{"n_layer": 10, "head_dim": 64, "d_mlp": 1536, "vocab_size": 2818, "norm": "rmsnorm", "rope_fraction": 1.0, "attn_scale": 0.125, "init_std_up": 0.0194, "optimizer": "muon", "lr": 0.00386, "grad_clip": 0.5, "schedule": "wsd", "final_lr_fraction": 0.0, "batch_tokens": [32768, 65536, 131072]}
Each number is 200 + 20 x the weight over its row's rms, rounded and kept within 0 to 999. Layers, rows and columns count from 0. The size before them is the row's rms in percent of the matrix's.

# down: layer 4 MLP down (transposed), 1536x384, rms 0.0264, rows 785-884, columns 160-191
# up: layer 4 MLP up, 1536x384, rms 0.0529, rows 786-885, columns 160-191
down785,100,201,191,202,190,203,170,207,208,188,209,172,199,200,225,218,202,168,213,206,213,220,246,196,215,220,243,206,181,172,214,216,170
up786,137,223,208,214,224,209,174,247,201,202,218,203,184,201,205,184,198,251,196,171,188,186,170,222,159,215,186,187,222,175,211,172,206
down786,140,214,197,227,171,181,194,223,195,194,162,193,231,216,162,157,208,214,159,187,239,195,160,225,209,240,213,163,206,191,234,173,229
up787,131,198,218,176,171,217,189,215,217,193,205,156,151,234,185,202,200,212,196,188,216,205,219,223,190,254,180,199,192,175,211,159,222
down787,130,192,226,232,220,196,150,192,188,199,180,195,208,220,206,157,185,203,212,206,193,209,193,236,195,222,191,228,199,202,234,166,186
up788,085,165,172,185,212,181,190,192,168,200,202,201,208,186,206,211,187,184,187,214,206,165,203,210,162,172,196,202,212,215,196,188,212
down788,084,210,197,229,226,161,167,190,202,192,169,205,174,215,174,200,206,256,226,198,189,222,199,194,197,251,227,195,176,192,200,171,197
up789,048,172,206,210,187,216,176,197,197,192,180,217,194,190,185,158,208,206,193,198,168,193,245,185,227,198,216,191,190,196,176,179,250
down789,050,244,198,179,187,204,220,208,219,218,196,206,210,215,214,238,185,182,194,209,232,201,157,211,192,195,155,189,208,234,188,229,169
up790,112,252,186,174,189,184,198,146,199,158,194,188,191,222,223,232,248,185,208,200,194,198,207,234,222,214,209,207,201,222,218,199,216
down790,110,186,183,198,231,219,204,206,178,183,199,229,188,184,179,221,223,181,191,185,211,199,155,203,192,208,197,182,228,144,217,259,208
up791,107,201,194,236,208,168,199,199,181,181,194,204,217,203,219,223,203,214,210,207,183,210,182,192,208,199,202,183,209,166,179,211,179
down791,109,180,230,191,184,226,195,209,173,190,146,211,192,170,215,190,189,195,190,170,224,187,224,172,205,184,178,212,213,208,216,176,155
up792,031,171,200,210,220,208,204,215,208,161,174,169,192,225,186,184,184,262,197,188,191,240,213,210,207,199,186,191,223,168,210,182,196
down792,030,244,214,199,193,180,186,200,189,240,209,210,208,189,195,176,246,126,189,197,209,181,187,180,190,226,213,220,190,246,193,209,209
up793,096,211,202,206,189,205,182,189,191,225,188,188,203,196,196,210,189,195,194,229,197,222,197,231,215,198,207,171,183,168,153,199,206
down793,098,233,205,227,201,196,187,196,200,212,215,213,198,225,182,195,218,218,197,160,198,224,202,179,203,220,194,241,199,243,199,187,231
up794,109,192,191,230,154,190,220,179,216,217,231,238,227,178,171,197,190,240,170,158,190,207,196,183,198,203,166,225,205,231,199,200,199
down794,100,180,206,191,196,232,207,228,155,194,227,177,199,245,210,195,207,180,203,204,208,181,190,235,199,163,185,206,217,218,209,238,225
up795,105,227,163,224,207,240,171,202,158,175,223,194,200,179,170,196,196,208,203,187,193,226,184,228,213,213,190,188,209,190,196,183,170
down795,110,174,198,172,211,205,204,179,192,214,187,179,190,178,199,197,193,193,178,171,174,196,246,215,210,224,220,228,190,199,189,200,195
up796,033,197,197,188,197,214,215,165,167,162,185,191,194,207,193,208,193,233,208,211,233,217,193,228,207,234,204,200,188,202,199,183,195
down796,032,206,212,204,201,201,190,236,242,237,215,223,196,188,194,166,196,180,198,204,173,195,214,196,178,175,209,197,228,197,204,204,198
up797,113,184,207,211,217,212,232,190,203,240,203,205,173,221,195,214,190,204,191,225,195,192,226,164,193,195,218,223,185,209,226,218,195
down797,111,236,205,178,192,176,177,211,197,181,196,194,230,204,213,208,202,173,195,202,198,177,170,245,202,186,200,213,221,204,187,213,233
up798,102,186,173,191,192,237,192,201,205,205,225,216,176,189,177,205,208,219,184,213,179,214,223,208,199,212,184,197,181,216,175,231,189
down798,108,197,167,198,160,219,181,185,198,207,197,211,240,201,185,208,190,208,245,230,155,193,168,181,188,179,185,166,184,177,191,206,190
up799,099,199,184,197,209,196,201,214,214,224,197,188,164,217,183,205,206,218,211,222,221,209,151,218,205,187,220,202,206,166,192,204,196
down799,101,163,178,184,173,249,186,175,184,206,188,196,212,177,220,196,194,178,170,222,192,213,213,192,187,226,196,217,205,188,240,203,158
up800,085,196,224,176,197,195,189,215,196,194,195,181,200,218,219,218,187,197,179,227,189,213,213,183,180,189,200,204,199,159,203,193,186
down800,085,159,187,179,213,183,223,166,203,219,218,187,227,156,191,198,211,193,227,166,217,217,220,223,189,201,198,211,210,225,184,201,203
up801,118,224,180,182,212,178,203,167,186,208,196,221,155,207,194,211,185,214,211,220,209,180,197,218,220,169,185,188,207,199,206,202,205
down801,113,187,205,206,173,214,184,223,236,218,202,162,233,185,213,204,199,194,206,185,184,212,201,194,185,206,206,228,176,165,213,190,194
up802,081,213,155,213,200,249,217,198,145,196,184,167,190,190,170,239,208,189,204,209,199,182,192,180,151,199,178,192,206,187,213,182,200
down802,079,212,206,138,218,170,172,185,230,197,219,174,223,203,216,218,217,214,195,178,200,210,190,196,176,197,211,196,221,214,195,231,206
up803,102,213,182,220,221,188,174,162,219,198,162,217,185,215,215,219,236,195,216,182,181,182,200,199,174,194,227,170,209,195,187,190,217
down803,103,199,175,236,230,190,202,233,213,190,183,208,216,235,212,186,200,204,180,160,207,186,222,192,213,215,175,172,171,201,205,224,217
up804,066,186,208,192,210,255,162,176,224,201,198,190,219,214,183,174,204,210,201,204,165,205,202,228,161,207,227,189,174,206,184,203,224
down804,064,209,192,203,191,188,243,246,170,210,219,207,186,188,201,238,190,217,200,218,214,212,186,173,219,224,169,206,227,187,226,190,173
up805,094,182,229,194,199,205,232,210,167,194,200,214,197,168,193,189,210,201,217,213,205,193,210,172,182,192,237,194,190,178,199,195,198
down805,096,207,217,182,227,217,210,192,198,205,221,217,200,188,197,207,210,182,168,198,188,222,196,180,200,199,193,176,206,202,226,178,200
up806,064,197,189,186,180,181,147,226,176,194,182,176,243,184,188,217,167,208,203,196,200,188,198,237,224,221,205,186,193,191,235,201,191
down806,063,201,169,216,209,184,231,180,214,188,201,188,189,208,225,166,180,187,212,177,193,239,201,161,199,251,193,216,182,228,180,184,211
up807,048,225,170,186,184,235,188,193,187,163,200,175,224,175,259,189,218,233,197,225,203,208,206,186,225,196,212,213,206,218,175,186,237
down807,050,200,217,227,199,185,217,225,209,229,193,219,167,231,157,242,193,192,191,174,205,189,203,214,176,202,188,185,194,180,221,202,199
up808,108,225,210,233,215,199,158,182,206,193,197,202,192,181,218,205,188,213,215,208,190,207,195,207,210,226,230,198,169,181,200,222,244
down808,101,161,190,168,188,196,207,222,201,204,195,207,172,215,203,203,200,202,222,182,227,195,199,183,255,202,190,239,181,214,189,155,178
up809,060,210,225,197,211,242,203,177,205,210,213,199,208,193,210,188,192,185,188,180,223,190,198,218,182,225,206,238,210,188,188,186,180
down809,059,207,195,202,205,146,217,230,183,204,172,215,195,204,174,206,207,227,218,238,148,193,210,202,204,190,183,191,192,189,168,197,212
up810,117,183,209,166,194,183,174,200,206,209,197,203,197,189,173,220,263,200,223,199,178,214,216,211,181,216,227,201,231,195,193,250,208
down810,111,230,227,187,199,206,219,199,229,236,206,179,167,195,217,203,171,192,223,187,208,204,217,193,224,195,191,223,193,196,188,225,202
up811,029,177,182,173,188,195,197,184,189,201,194,189,217,212,228,208,216,226,188,170,186,213,187,218,191,173,241,216,202,169,201,186,209
down811,030,226,196,221,180,168,185,215,219,217,190,215,185,181,177,195,199,183,215,229,212,186,192,182,201,215,185,174,233,224,207,212,197
up812,066,186,195,192,236,212,190,188,219,247,178,174,177,183,193,189,190,191,184,229,196,162,204,208,191,204,173,205,168,177,206,174,207
down812,069,173,196,215,192,171,201,212,186,169,212,195,212,236,209,218,215,219,231,181,189,244,193,233,195,196,209,194,236,242,190,229,169
up813,112,189,214,184,177,209,210,191,208,198,215,190,189,211,186,187,188,196,191,214,181,202,181,176,213,194,220,221,201,215,206,222,220
down813,113,222,190,231,183,220,187,209,168,199,212,192,214,181,219,212,198,201,180,212,176,200,238,229,213,233,184,162,236,223,191,204,243
up814,077,211,183,190,208,200,196,182,186,174,201,173,181,223,174,157,222,200,206,231,184,221,206,192,213,208,172,194,186,206,233,227,210
down814,075,156,239,201,194,201,177,197,207,197,243,178,205,193,199,189,200,208,195,171,219,207,209,158,140,231,205,242,213,181,215,182,218
up815,096,206,195,220,222,228,224,225,199,200,184,261,197,219,197,213,226,186,172,202,197,220,194,238,230,229,183,189,221,174,214,190,192
down815,096,165,216,191,196,148,188,206,196,187,188,176,182,194,200,208,225,217,205,209,196,202,216,186,174,143,193,243,215,223,186,217,202
up816,091,213,208,219,190,225,196,185,174,199,219,206,164,187,208,229,216,205,225,189,240,217,197,221,235,222,210,219,216,223,215,210,217
down816,088,195,203,219,216,195,233,202,215,188,227,208,164,214,210,201,169,220,202,212,214,201,227,208,213,184,181,215,202,181,192,175,168
up817,114,215,188,205,186,202,217,199,192,201,200,180,154,245,209,223,219,185,206,207,205,200,212,214,207,212,236,187,185,242,206,201,213
down817,119,226,226,211,222,206,237,215,208,203,190,194,180,221,232,197,179,185,199,193,220,222,185,179,237,197,191,194,192,214,250,196,186
up818,095,219,199,160,192,209,233,163,221,187,209,188,216,176,214,199,213,210,190,202,216,160,199,231,195,235,201,203,206,160,198,209,175
down818,090,180,202,204,192,202,199,212,188,236,206,210,202,207,179,217,199,201,213,206,186,209,211,184,212,164,185,229,212,220,204,249,213
up819,115,201,206,196,194,189,215,223,217,170,180,178,164,205,202,227,191,172,220,195,187,232,198,194,193,204,160,165,189,243,215,174,213
down819,113,165,211,211,200,202,198,208,177,222,213,226,202,216,179,183,175,209,191,191,217,172,196,217,204,187,249,213,189,169,228,169,198
up820,096,164,206,216,183,206,232,201,204,191,176,199,195,203,198,217,187,191,186,201,220,205,211,187,193,218,176,228,189,203,166,206,199
down820,101,207,180,196,221,177,183,181,184,183,220,203,204,223,220,184,203,191,221,223,186,191,191,224,234,199,217,187,222,180,206,208,202
up821,103,153,198,217,214,175,177,185,210,191,201,182,206,168,185,208,194,195,161,197,236,171,205,221,214,214,168,222,210,218,232,229,191
down821,102,196,171,211,176,208,197,225,175,204,187,179,208,203,196,210,217,218,208,243,173,175,213,199,184,202,160,202,203,218,234,230,215
up822,088,168,196,177,218,182,237,202,207,227,188,209,249,177,195,192,193,188,208,197,201,159,212,167,222,167,190,226,187,213,197,164,203
down822,089,198,201,217,206,194,149,173,185,195,217,200,186,193,195,204,212,208,208,197,205,250,132,225,199,226,238,171,227,233,225,188,217
up823,126,178,180,216,226,183,186,199,183,194,205,181,205,210,204,204,189,216,218,195,185,234,212,167,203,187,193,207,195,164,226,195,160
down823,130,213,199,221,181,220,233,182,215,194,178,187,238,209,214,190,145,235,205,208,195,175,195,193,214,203,203,192,168,201,181,181,212
up824,101,204,188,153,211,189,211,221,223,191,199,212,182,229,149,201,176,195,215,210,237,184,158,151,216,215,211,200,166,205,176,210,255
down824,096,209,209,206,176,221,175,204,205,204,207,197,211,179,208,197,207,223,225,196,204,197,217,244,187,207,198,189,209,205,213,221,202
up825,086,255,192,191,221,182,230,194,175,168,197,192,191,172,208,179,212,184,222,221,201,221,211,219,189,212,207,204,202,199,173,189,179
down825,081,197,163,208,210,210,228,200,222,203,232,195,197,213,159,237,213,219,171,183,190,196,219,184,177,221,167,191,192,167,190,225,148
up826,108,231,199,201,185,198,197,183,177,214,202,213,167,176,208,195,183,190,185,206,211,194,225,206,184,207,197,211,155,215,202,205,193
down826,106,187,227,212,172,195,213,210,186,212,184,214,201,193,196,211,205,209,226,218,188,219,179,176,200,225,179,186,185,201,175,193,165
up827,082,233,207,190,190,222,165,215,234,248,184,217,192,211,208,204,227,189,230,212,213,182,209,239,199,241,191,205,227,185,209,220,217
down827,083,224,210,201,183,171,191,212,225,169,205,208,183,203,175,211,177,186,214,204,212,217,165,189,213,197,228,187,188,219,193,217,178
up828,122,203,193,198,184,165,231,199,211,189,180,200,173,141,223,189,226,181,206,233,229,209,226,184,215,194,215,188,205,218,175,199,219
down828,120,190,182,190,206,203,214,215,194,179,190,202,196,220,208,204,237,205,172,189,216,180,189,193,205,220,229,216,222,197,220,201,190
up829,078,202,188,190,200,192,197,176,210,215,205,180,201,206,153,229,193,207,208,173,193,182,192,211,239,229,185,185,206,174,176,146,219
down829,080,182,186,201,245,199,190,180,221,204,200,209,222,194,221,204,240,181,201,215,225,235,185,198,200,181,243,198,195,204,179,204,228
up830,044,195,198,187,183,187,188,214,226,193,193,184,187,185,175,162,189,224,177,171,218,191,194,195,215,206,206,227,176,209,240,222,225
down830,046,204,213,205,225,200,215,193,185,205,210,207,190,208,229,203,228,201,237,221,190,234,186,185,175,183,207,171,231,187,171,186,171
up831,108,183,229,180,202,204,197,168,211,191,202,184,188,202,192,203,212,177,216,214,168,183,202,239,199,208,230,223,211,193,237,218,191
down831,107,219,205,191,168,191,199,223,220,194,218,207,185,208,174,208,187,201,204,191,236,219,209,171,199,186,229,207,200,199,195,179,222
up832,104,224,219,198,209,178,182,187,198,216,202,207,167,185,175,215,211,202,214,202,181,194,191,197,199,196,167,205,191,159,195,187,228
down832,098,175,183,194,186,212,206,213,218,187,237,201,197,213,232,188,195,204,188,206,241,194,198,184,190,227,203,256,187,211,185,218,184
up833,025,179,207,172,196,196,217,183,195,210,188,193,191,197,199,237,239,205,194,171,178,191,179,177,224,244,200,212,238,182,190,182,193
down833,024,216,190,211,191,210,174,200,221,199,205,210,196,197,197,177,165,196,226,233,241,213,207,226,178,148,207,192,174,237,210,195,199
up834,034,212,213,173,189,215,214,214,177,199,224,183,176,196,153,209,243,222,210,186,206,228,216,167,162,176,203,190,200,165,207,212,199
down834,032,188,172,203,225,202,184,209,218,192,182,221,220,205,255,185,169,166,216,224,201,180,188,219,226,236,188,209,212,237,193,187,203
up835,098,196,184,170,190,196,198,201,175,213,212,182,206,205,242,206,150,182,204,194,209,180,217,149,193,197,171,243,198,172,213,179,212
down835,094,218,204,222,232,213,179,204,199,198,190,193,179,191,172,205,226,234,195,187,204,178,212,223,215,192,234,132,182,239,196,192,176
up836,085,213,208,226,189,209,185,191,214,205,191,201,196,225,218,150,223,212,238,175,182,176,188,198,192,192,204,255,222,179,203,163,202
down836,083,214,176,185,189,192,208,208,176,206,187,178,202,160,197,225,184,182,198,186,223,226,211,198,216,209,184,191,204,201,201,205,222
up837,103,188,223,210,186,203,205,207,207,151,218,174,197,206,169,197,203,212,195,175,163,220,195,184,182,233,203,179,198,211,189,191,212
down837,103,210,232,183,165,162,204,181,226,206,220,226,205,190,234,203,195,156,183,213,194,226,216,197,192,178,185,208,202,199,193,214,188
up838,117,228,233,214,186,200,182,196,187,198,185,173,195,194,167,198,220,189,203,188,194,202,203,230,198,228,222,198,206,219,209,200,182
down838,120,205,219,267,206,196,190,214,193,205,183,209,205,195,184,214,177,190,198,206,172,193,204,200,184,223,179,193,184,203,205,179,197
up839,093,201,215,214,195,164,183,180,198,204,174,215,208,206,184,180,207,132,212,203,199,198,200,174,197,222,176,206,212,214,199,201,168
down839,094,186,201,179,220,216,207,201,229,205,204,236,225,193,193,232,173,205,223,204,235,174,166,195,205,206,226,205,189,240,192,185,195
up840,095,222,161,208,197,233,169,185,196,192,211,181,185,242,240,227,214,229,226,231,217,185,213,204,224,163,215,211,223,226,191,202,211
down840,099,181,162,193,189,200,199,207,179,168,176,172,199,175,208,211,213,207,215,182,175,219,222,209,197,168,186,185,216,203,233,192,213
up841,087,201,162,193,200,231,193,202,213,205,171,160,207,194,181,181,204,176,203,187,219,188,213,213,192,208,220,202,175,191,189,174,190
down841,086,202,191,184,199,161,211,199,208,169,193,227,202,202,175,229,198,238,202,216,173,174,223,198,234,226,193,142,192,225,207,218,191
up842,107,234,190,221,184,207,160,205,185,212,177,227,206,192,176,150,206,163,205,247,213,229,186,211,201,172,199,194,200,207,183,232,200
down842,104,203,220,160,179,187,248,241,215,225,189,172,184,187,174,202,194,222,187,235,198,220,206,198,199,241,232,174,227,211,190,204,214
up843,104,191,212,215,219,206,210,194,189,192,170,184,195,182,183,208,213,215,210,188,198,227,231,225,193,188,165,228,207,190,200,180,180
down843,106,214,219,231,181,205,195,219,223,219,209,217,202,185,198,170,207,224,220,211,201,187,199,215,210,211,210,189,184,211,177,223,217
up844,112,158,179,170,186,181,226,212,173,218,219,194,195,172,186,213,205,190,177,217,169,200,190,192,253,199,197,202,215,264,207,205,206
down844,117,189,239,195,209,204,200,217,200,191,191,199,183,215,211,180,185,203,193,204,198,211,231,206,212,181,182,245,213,229,213,200,221
up845,108,204,171,224,225,213,153,207,188,213,191,177,181,217,183,197,147,251,185,209,211,200,182,202,211,198,226,208,225,204,162,213,195
down845,108,240,175,210,188,238,190,240,205,188,193,178,207,199,174,228,173,166,217,224,197,218,163,187,208,184,198,230,213,195,210,200,174
up846,108,192,192,207,194,153,190,194,200,198,188,169,220,200,193,245,218,180,194,167,188,226,190,184,172,232,200,199,195,222,246,186,168
down846,110,166,193,183,255,199,222,178,176,188,213,219,197,230,237,164,200,151,221,185,186,193,226,208,188,211,203,214,175,189,191,199,224
up847,068,195,212,234,192,208,224,217,203,210,188,170,212,153,201,194,215,239,207,209,182,200,220,179,219,203,228,219,196,185,194,177,248
down847,067,203,178,186,191,199,182,167,190,225,205,210,164,208,230,178,223,187,203,197,200,192,177,199,212,191,188,217,177,198,191,247,155
up848,103,225,173,183,216,173,212,224,185,207,224,185,231,204,218,193,210,182,211,228,195,209,213,225,213,239,194,199,186,238,169,202,195
down848,100,200,206,237,229,185,219,197,204,200,191,207,179,207,182,208,179,207,225,178,164,216,200,205,213,208,208,187,216,164,186,232,184
up849,119,211,142,224,196,173,170,204,195,202,177,214,208,191,206,187,187,186,206,206,204,215,201,224,197,180,219,215,179,182,215,217,198
down849,149,208,188,195,228,228,216,189,203,205,203,198,185,178,179,201,175,199,189,239,221,168,224,198,158,179,170,177,222,202,180,213,227
up850,120,201,202,200,227,209,173,190,225,196,168,197,214,188,232,220,231,176,193,207,178,197,208,181,184,193,170,169,216,197,167,197,212
down850,115,201,222,204,214,200,211,200,164,220,220,182,202,201,166,210,215,172,193,191,211,212,226,220,179,189,188,206,191,247,171,186,226
up851,108,201,201,185,213,205,180,167,215,221,217,233,166,189,182,175,241,240,199,160,202,221,204,216,214,207,176,197,179,196,224,174,227
down851,108,161,187,203,226,208,198,192,206,181,188,170,222,190,215,181,221,147,219,189,185,199,201,227,207,191,172,195,212,229,208,223,211
up852,112,212,233,204,190,169,198,156,199,223,198,186,190,200,199,185,220,207,186,169,196,205,197,218,175,225,203,204,223,216,238,212,218
down852,110,185,173,234,192,207,240,224,225,197,205,219,180,205,228,204,226,197,209,237,214,181,210,227,218,164,183,233,191,181,176,174,218
up853,081,179,208,212,174,194,204,194,161,190,165,210,198,204,214,214,188,192,187,234,194,206,146,167,211,214,177,184,168,193,214,189,218
down853,076,218,190,192,207,218,186,217,219,231,234,189,212,217,195,179,205,206,218,179,226,209,230,214,209,197,195,193,191,209,206,213,195
up854,100,180,204,195,181,176,157,201,169,215,224,190,218,196,195,164,192,228,189,190,187,237,266,187,243,196,207,186,202,202,157,192,192
down854,102,179,215,237,188,218,206,202,191,178,192,190,214,203,200,216,185,182,207,225,213,184,174,218,189,189,170,178,196,194,216,201,202
up855,068,184,199,194,207,201,165,199,193,214,179,211,168,217,215,184,153,216,196,228,214,174,214,202,169,200,182,201,189,177,165,180,219
down855,065,211,210,188,183,166,212,200,220,197,219,171,208,190,189,196,240,191,192,205,185,221,209,211,228,230,212,200,209,216,249,224,206
up856,094,197,234,249,225,184,236,182,196,238,184,198,220,199,195,190,214,170,196,223,223,189,223,199,219,202,210,212,201,232,224,171,186
down856,093,186,183,186,209,207,201,191,150,199,208,190,207,180,202,148,197,205,237,174,182,233,205,188,216,218,195,166,214,191,216,188,191
up857,088,197,180,181,207,182,203,201,215,222,187,229,184,206,202,162,150,186,208,230,184,190,219,202,175,236,230,189,201,181,177,189,225
down857,089,182,211,187,239,214,206,208,211,178,190,156,228,208,229,250,213,200,219,206,226,207,172,192,219,194,176,168,183,211,195,196,201
up858,100,178,200,201,187,180,209,230,209,183,144,190,216,206,165,211,227,195,212,178,194,215,205,217,197,193,229,185,181,216,209,179,191
down858,096,200,189,165,205,210,180,176,209,211,189,199,217,202,233,211,193,211,199,215,204,222,218,198,217,215,205,206,210,176,177,190,191
up859,104,204,231,200,192,193,216,216,195,189,202,195,238,179,156,195,205,220,183,207,213,176,210,194,192,203,185,208,209,219,208,215,225
down859,105,195,222,183,213,215,172,183,187,206,223,236,195,180,232,184,208,193,190,222,214,260,179,186,203,212,211,188,174,186,176,201,183
up860,107,192,231,205,183,201,224,174,233,222,186,174,188,194,204,202,192,166,196,218,214,201,211,161,211,207,221,212,193,170,246,188,196
down860,099,243,196,168,206,221,185,189,188,165,209,192,211,229,186,185,206,185,204,204,184,182,196,246,207,201,208,198,220,230,217,178,192
up861,102,158,205,215,216,176,153,209,177,210,184,181,199,208,194,185,212,219,210,222,161,229,208,183,219,193,206,215,187,197,206,201,239
down861,101,197,232,168,177,213,192,213,196,193,204,184,231,225,199,180,219,191,173,218,224,184,228,217,200,191,211,200,188,198,189,189,190
up862,077,177,172,198,231,185,171,205,202,188,190,168,174,190,208,173,198,233,202,202,149,174,219,194,210,215,215,216,236,201,187,192,173
down862,077,216,224,204,184,216,210,187,194,201,229,191,218,208,185,223,214,167,190,226,234,202,187,212,180,178,179,187,163,220,216,209,226
up863,112,233,180,156,185,144,239,199,198,219,206,189,184,199,206,222,211,215,192,215,169,227,242,189,198,232,193,191,185,207,187,184,211
down863,107,170,221,216,187,230,208,188,188,180,188,169,208,191,188,192,196,194,205,185,184,182,202,226,203,185,206,241,204,158,227,214,219
up864,104,186,225,192,223,181,216,211,190,207,220,197,168,205,198,145,189,198,199,191,205,176,185,207,183,203,197,174,204,200,190,205,181
down864,099,206,190,223,133,212,170,206,212,188,190,192,216,189,213,233,205,217,163,216,201,179,228,228,206,179,206,237,161,199,199,229,196
up865,099,212,225,200,177,199,204,217,201,182,214,220,203,185,194,220,197,209,169,198,229,185,190,208,187,197,228,226,228,203,158,209,228
down865,101,204,193,187,239,202,173,172,175,191,194,218,194,203,214,164,249,205,198,222,194,208,193,191,221,215,171,193,181,187,200,213,207
up866,106,178,218,203,206,212,216,204,183,212,202,216,212,167,189,204,205,244,219,198,211,195,173,187,207,231,214,204,208,175,165,199,211
down866,112,162,224,194,161,196,217,202,212,177,165,143,201,236,212,188,215,187,196,163,190,173,221,196,204,227,203,224,173,206,198,244,215
up867,103,181,213,221,183,208,233,200,179,174,163,173,206,205,204,214,213,182,217,211,195,189,187,201,221,203,264,205,195,230,196,212,222
down867,104,199,206,214,223,215,195,232,192,228,242,218,211,208,219,207,190,227,183,197,194,224,181,207,205,187,191,199,178,193,193,189,166
up868,092,219,199,197,212,236,180,207,222,192,233,193,204,189,182,165,216,182,222,189,170,225,239,163,224,211,192,213,192,221,158,165,198
down868,096,173,173,204,206,209,206,202,207,187,202,169,205,229,194,171,218,187,171,175,211,197,157,222,195,206,199,221,211,228,224,200,210
up869,092,207,209,196,234,197,186,193,186,183,208,185,217,186,209,173,209,221,200,226,180,185,222,178,226,219,186,224,198,211,234,211,169
down869,098,205,189,228,198,182,203,215,228,212,184,175,208,194,193,179,129,212,242,160,186,240,198,193,155,224,202,155,209,184,201,178,174
up870,103,174,228,181,185,177,213,208,178,195,215,226,217,159,175,163,172,192,208,174,183,224,232,200,176,190,216,202,202,206,197,194,214
down870,100,206,168,225,199,175,172,182,152,199,218,189,175,208,215,216,215,210,225,194,217,216,237,207,216,216,177,178,208,215,218,196,190
up871,088,228,213,192,217,199,219,180,205,193,189,214,215,195,172,168,191,193,222,200,215,174,184,192,198,199,191,224,198,198,198,151,213
down871,085,174,189,221,188,204,180,219,192,201,198,183,193,208,241,229,225,189,177,198,192,226,237,206,206,203,191,180,178,219,192,222,173
up872,085,190,213,180,195,198,210,186,219,177,229,177,214,175,198,175,192,188,198,183,173,181,173,203,211,216,227,174,202,205,219,231,185
down872,083,211,214,179,172,216,233,211,189,209,185,191,216,213,181,217,217,211,212,217,227,222,201,210,196,178,200,170,192,211,218,215,183
up873,121,196,192,252,206,150,202,149,194,179,172,197,157,213,201,203,221,203,186,164,217,198,198,175,187,197,207,247,205,244,199,223,201
down873,117,226,165,218,200,229,220,183,196,202,193,234,227,219,209,254,169,199,219,211,169,193,220,225,201,206,227,224,198,185,229,198,199
up874,115,163,180,204,190,227,165,226,209,195,195,186,217,182,222,173,234,213,188,204,163,205,209,214,186,224,198,188,184,202,210,176,207
down874,112,196,225,239,191,162,208,188,215,207,186,189,209,165,233,163,192,189,178,190,221,229,199,219,191,205,203,208,228,189,201,177,199
up875,115,182,183,214,210,186,201,191,230,181,168,207,178,193,200,205,156,192,194,196,218,148,181,149,181,202,172,215,190,232,210,187,163
down875,115,206,223,179,197,201,196,184,227,195,232,230,173,188,227,188,204,203,187,187,200,175,234,205,234,217,218,211,199,175,196,215,192
up876,073,219,224,203,172,186,202,188,210,170,216,170,205,176,231,179,217,200,200,202,199,205,227,193,211,202,227,216,180,220,169,228,212
down876,078,216,158,181,207,217,196,229,198,210,226,209,217,215,194,224,200,220,224,191,227,177,170,184,187,220,190,191,225,195,192,191,202
up877,100,182,175,205,226,219,204,176,205,191,183,174,177,203,195,196,196,224,235,186,195,153,201,209,234,190,191,213,188,211,208,197,219
down877,099,215,214,221,200,208,190,209,208,207,234,204,200,201,204,182,251,188,215,201,225,205,202,172,191,194,209,206,210,186,208,175,176
up878,102,227,226,212,199,182,230,161,197,186,188,172,170,198,231,186,209,212,217,224,213,210,181,233,186,213,224,188,216,139,231,198,180
down878,101,219,167,170,209,231,219,166,246,206,195,201,169,208,181,241,189,206,181,212,212,231,232,190,180,197,176,199,201,199,211,195,205
up879,108,242,184,190,188,197,179,191,183,204,207,218,226,216,225,220,223,214,218,230,218,222,218,184,227,164,220,229,169,204,208,187,203
down879,111,197,196,215,149,204,242,206,206,236,226,185,212,202,198,188,191,163,206,192,186,205,185,228,217,204,205,181,206,252,206,187,231
up880,108,222,179,161,179,167,204,192,229,182,190,206,235,218,197,174,194,184,208,180,191,190,192,200,229,196,229,205,189,182,198,198,188
down880,105,200,171,200,203,178,223,209,181,223,224,165,191,228,210,190,194,216,207,225,230,252,179,219,197,203,162,211,219,243,194,194,231
up881,086,202,196,189,173,203,200,246,167,228,191,169,224,193,162,185,184,185,208,188,162,202,188,188,202,184,195,206,167,214,191,189,204
down881,088,194,195,223,190,208,217,222,218,197,203,199,197,206,203,212,178,233,198,188,231,193,224,243,187,224,178,241,214,178,206,172,234
up882,110,185,205,162,202,190,198,182,196,203,200,190,185,165,232,172,197,194,206,193,221,191,202,171,170,179,197,213,203,197,196,200,199
down882,109,218,190,202,221,203,204,195,190,197,201,178,196,211,197,201,210,186,192,195,153,204,241,212,224,189,228,223,195,215,225,169,216
up883,102,230,166,154,186,206,200,238,228,179,216,223,176,184,188,218,200,162,204,211,201,205,212,178,163,178,191,212,206,184,224,198,188
down883,101,213,211,197,207,220,197,153,147,214,203,159,201,209,167,173,206,241,166,200,178,220,187,184,197,234,179,188,220,197,220,201,179
up884,115,226,171,210,194,173,190,182,230,228,191,161,210,179,191,231,187,194,187,196,210,210,200,164,201,178,229,194,223,224,202,187,185
down884,113,190,167,200,217,208,196,222,161,215,244,164,173,207,182,227,170,212,178,195,198,199,192,198,167,173,196,180,193,199,191,183,182
up885,108,209,183,163,215,178,202,227,179,186,192,206,206,193,167,204,194,200,259,212,190,189,172,170,217,216,213,147,174,240,218,208,180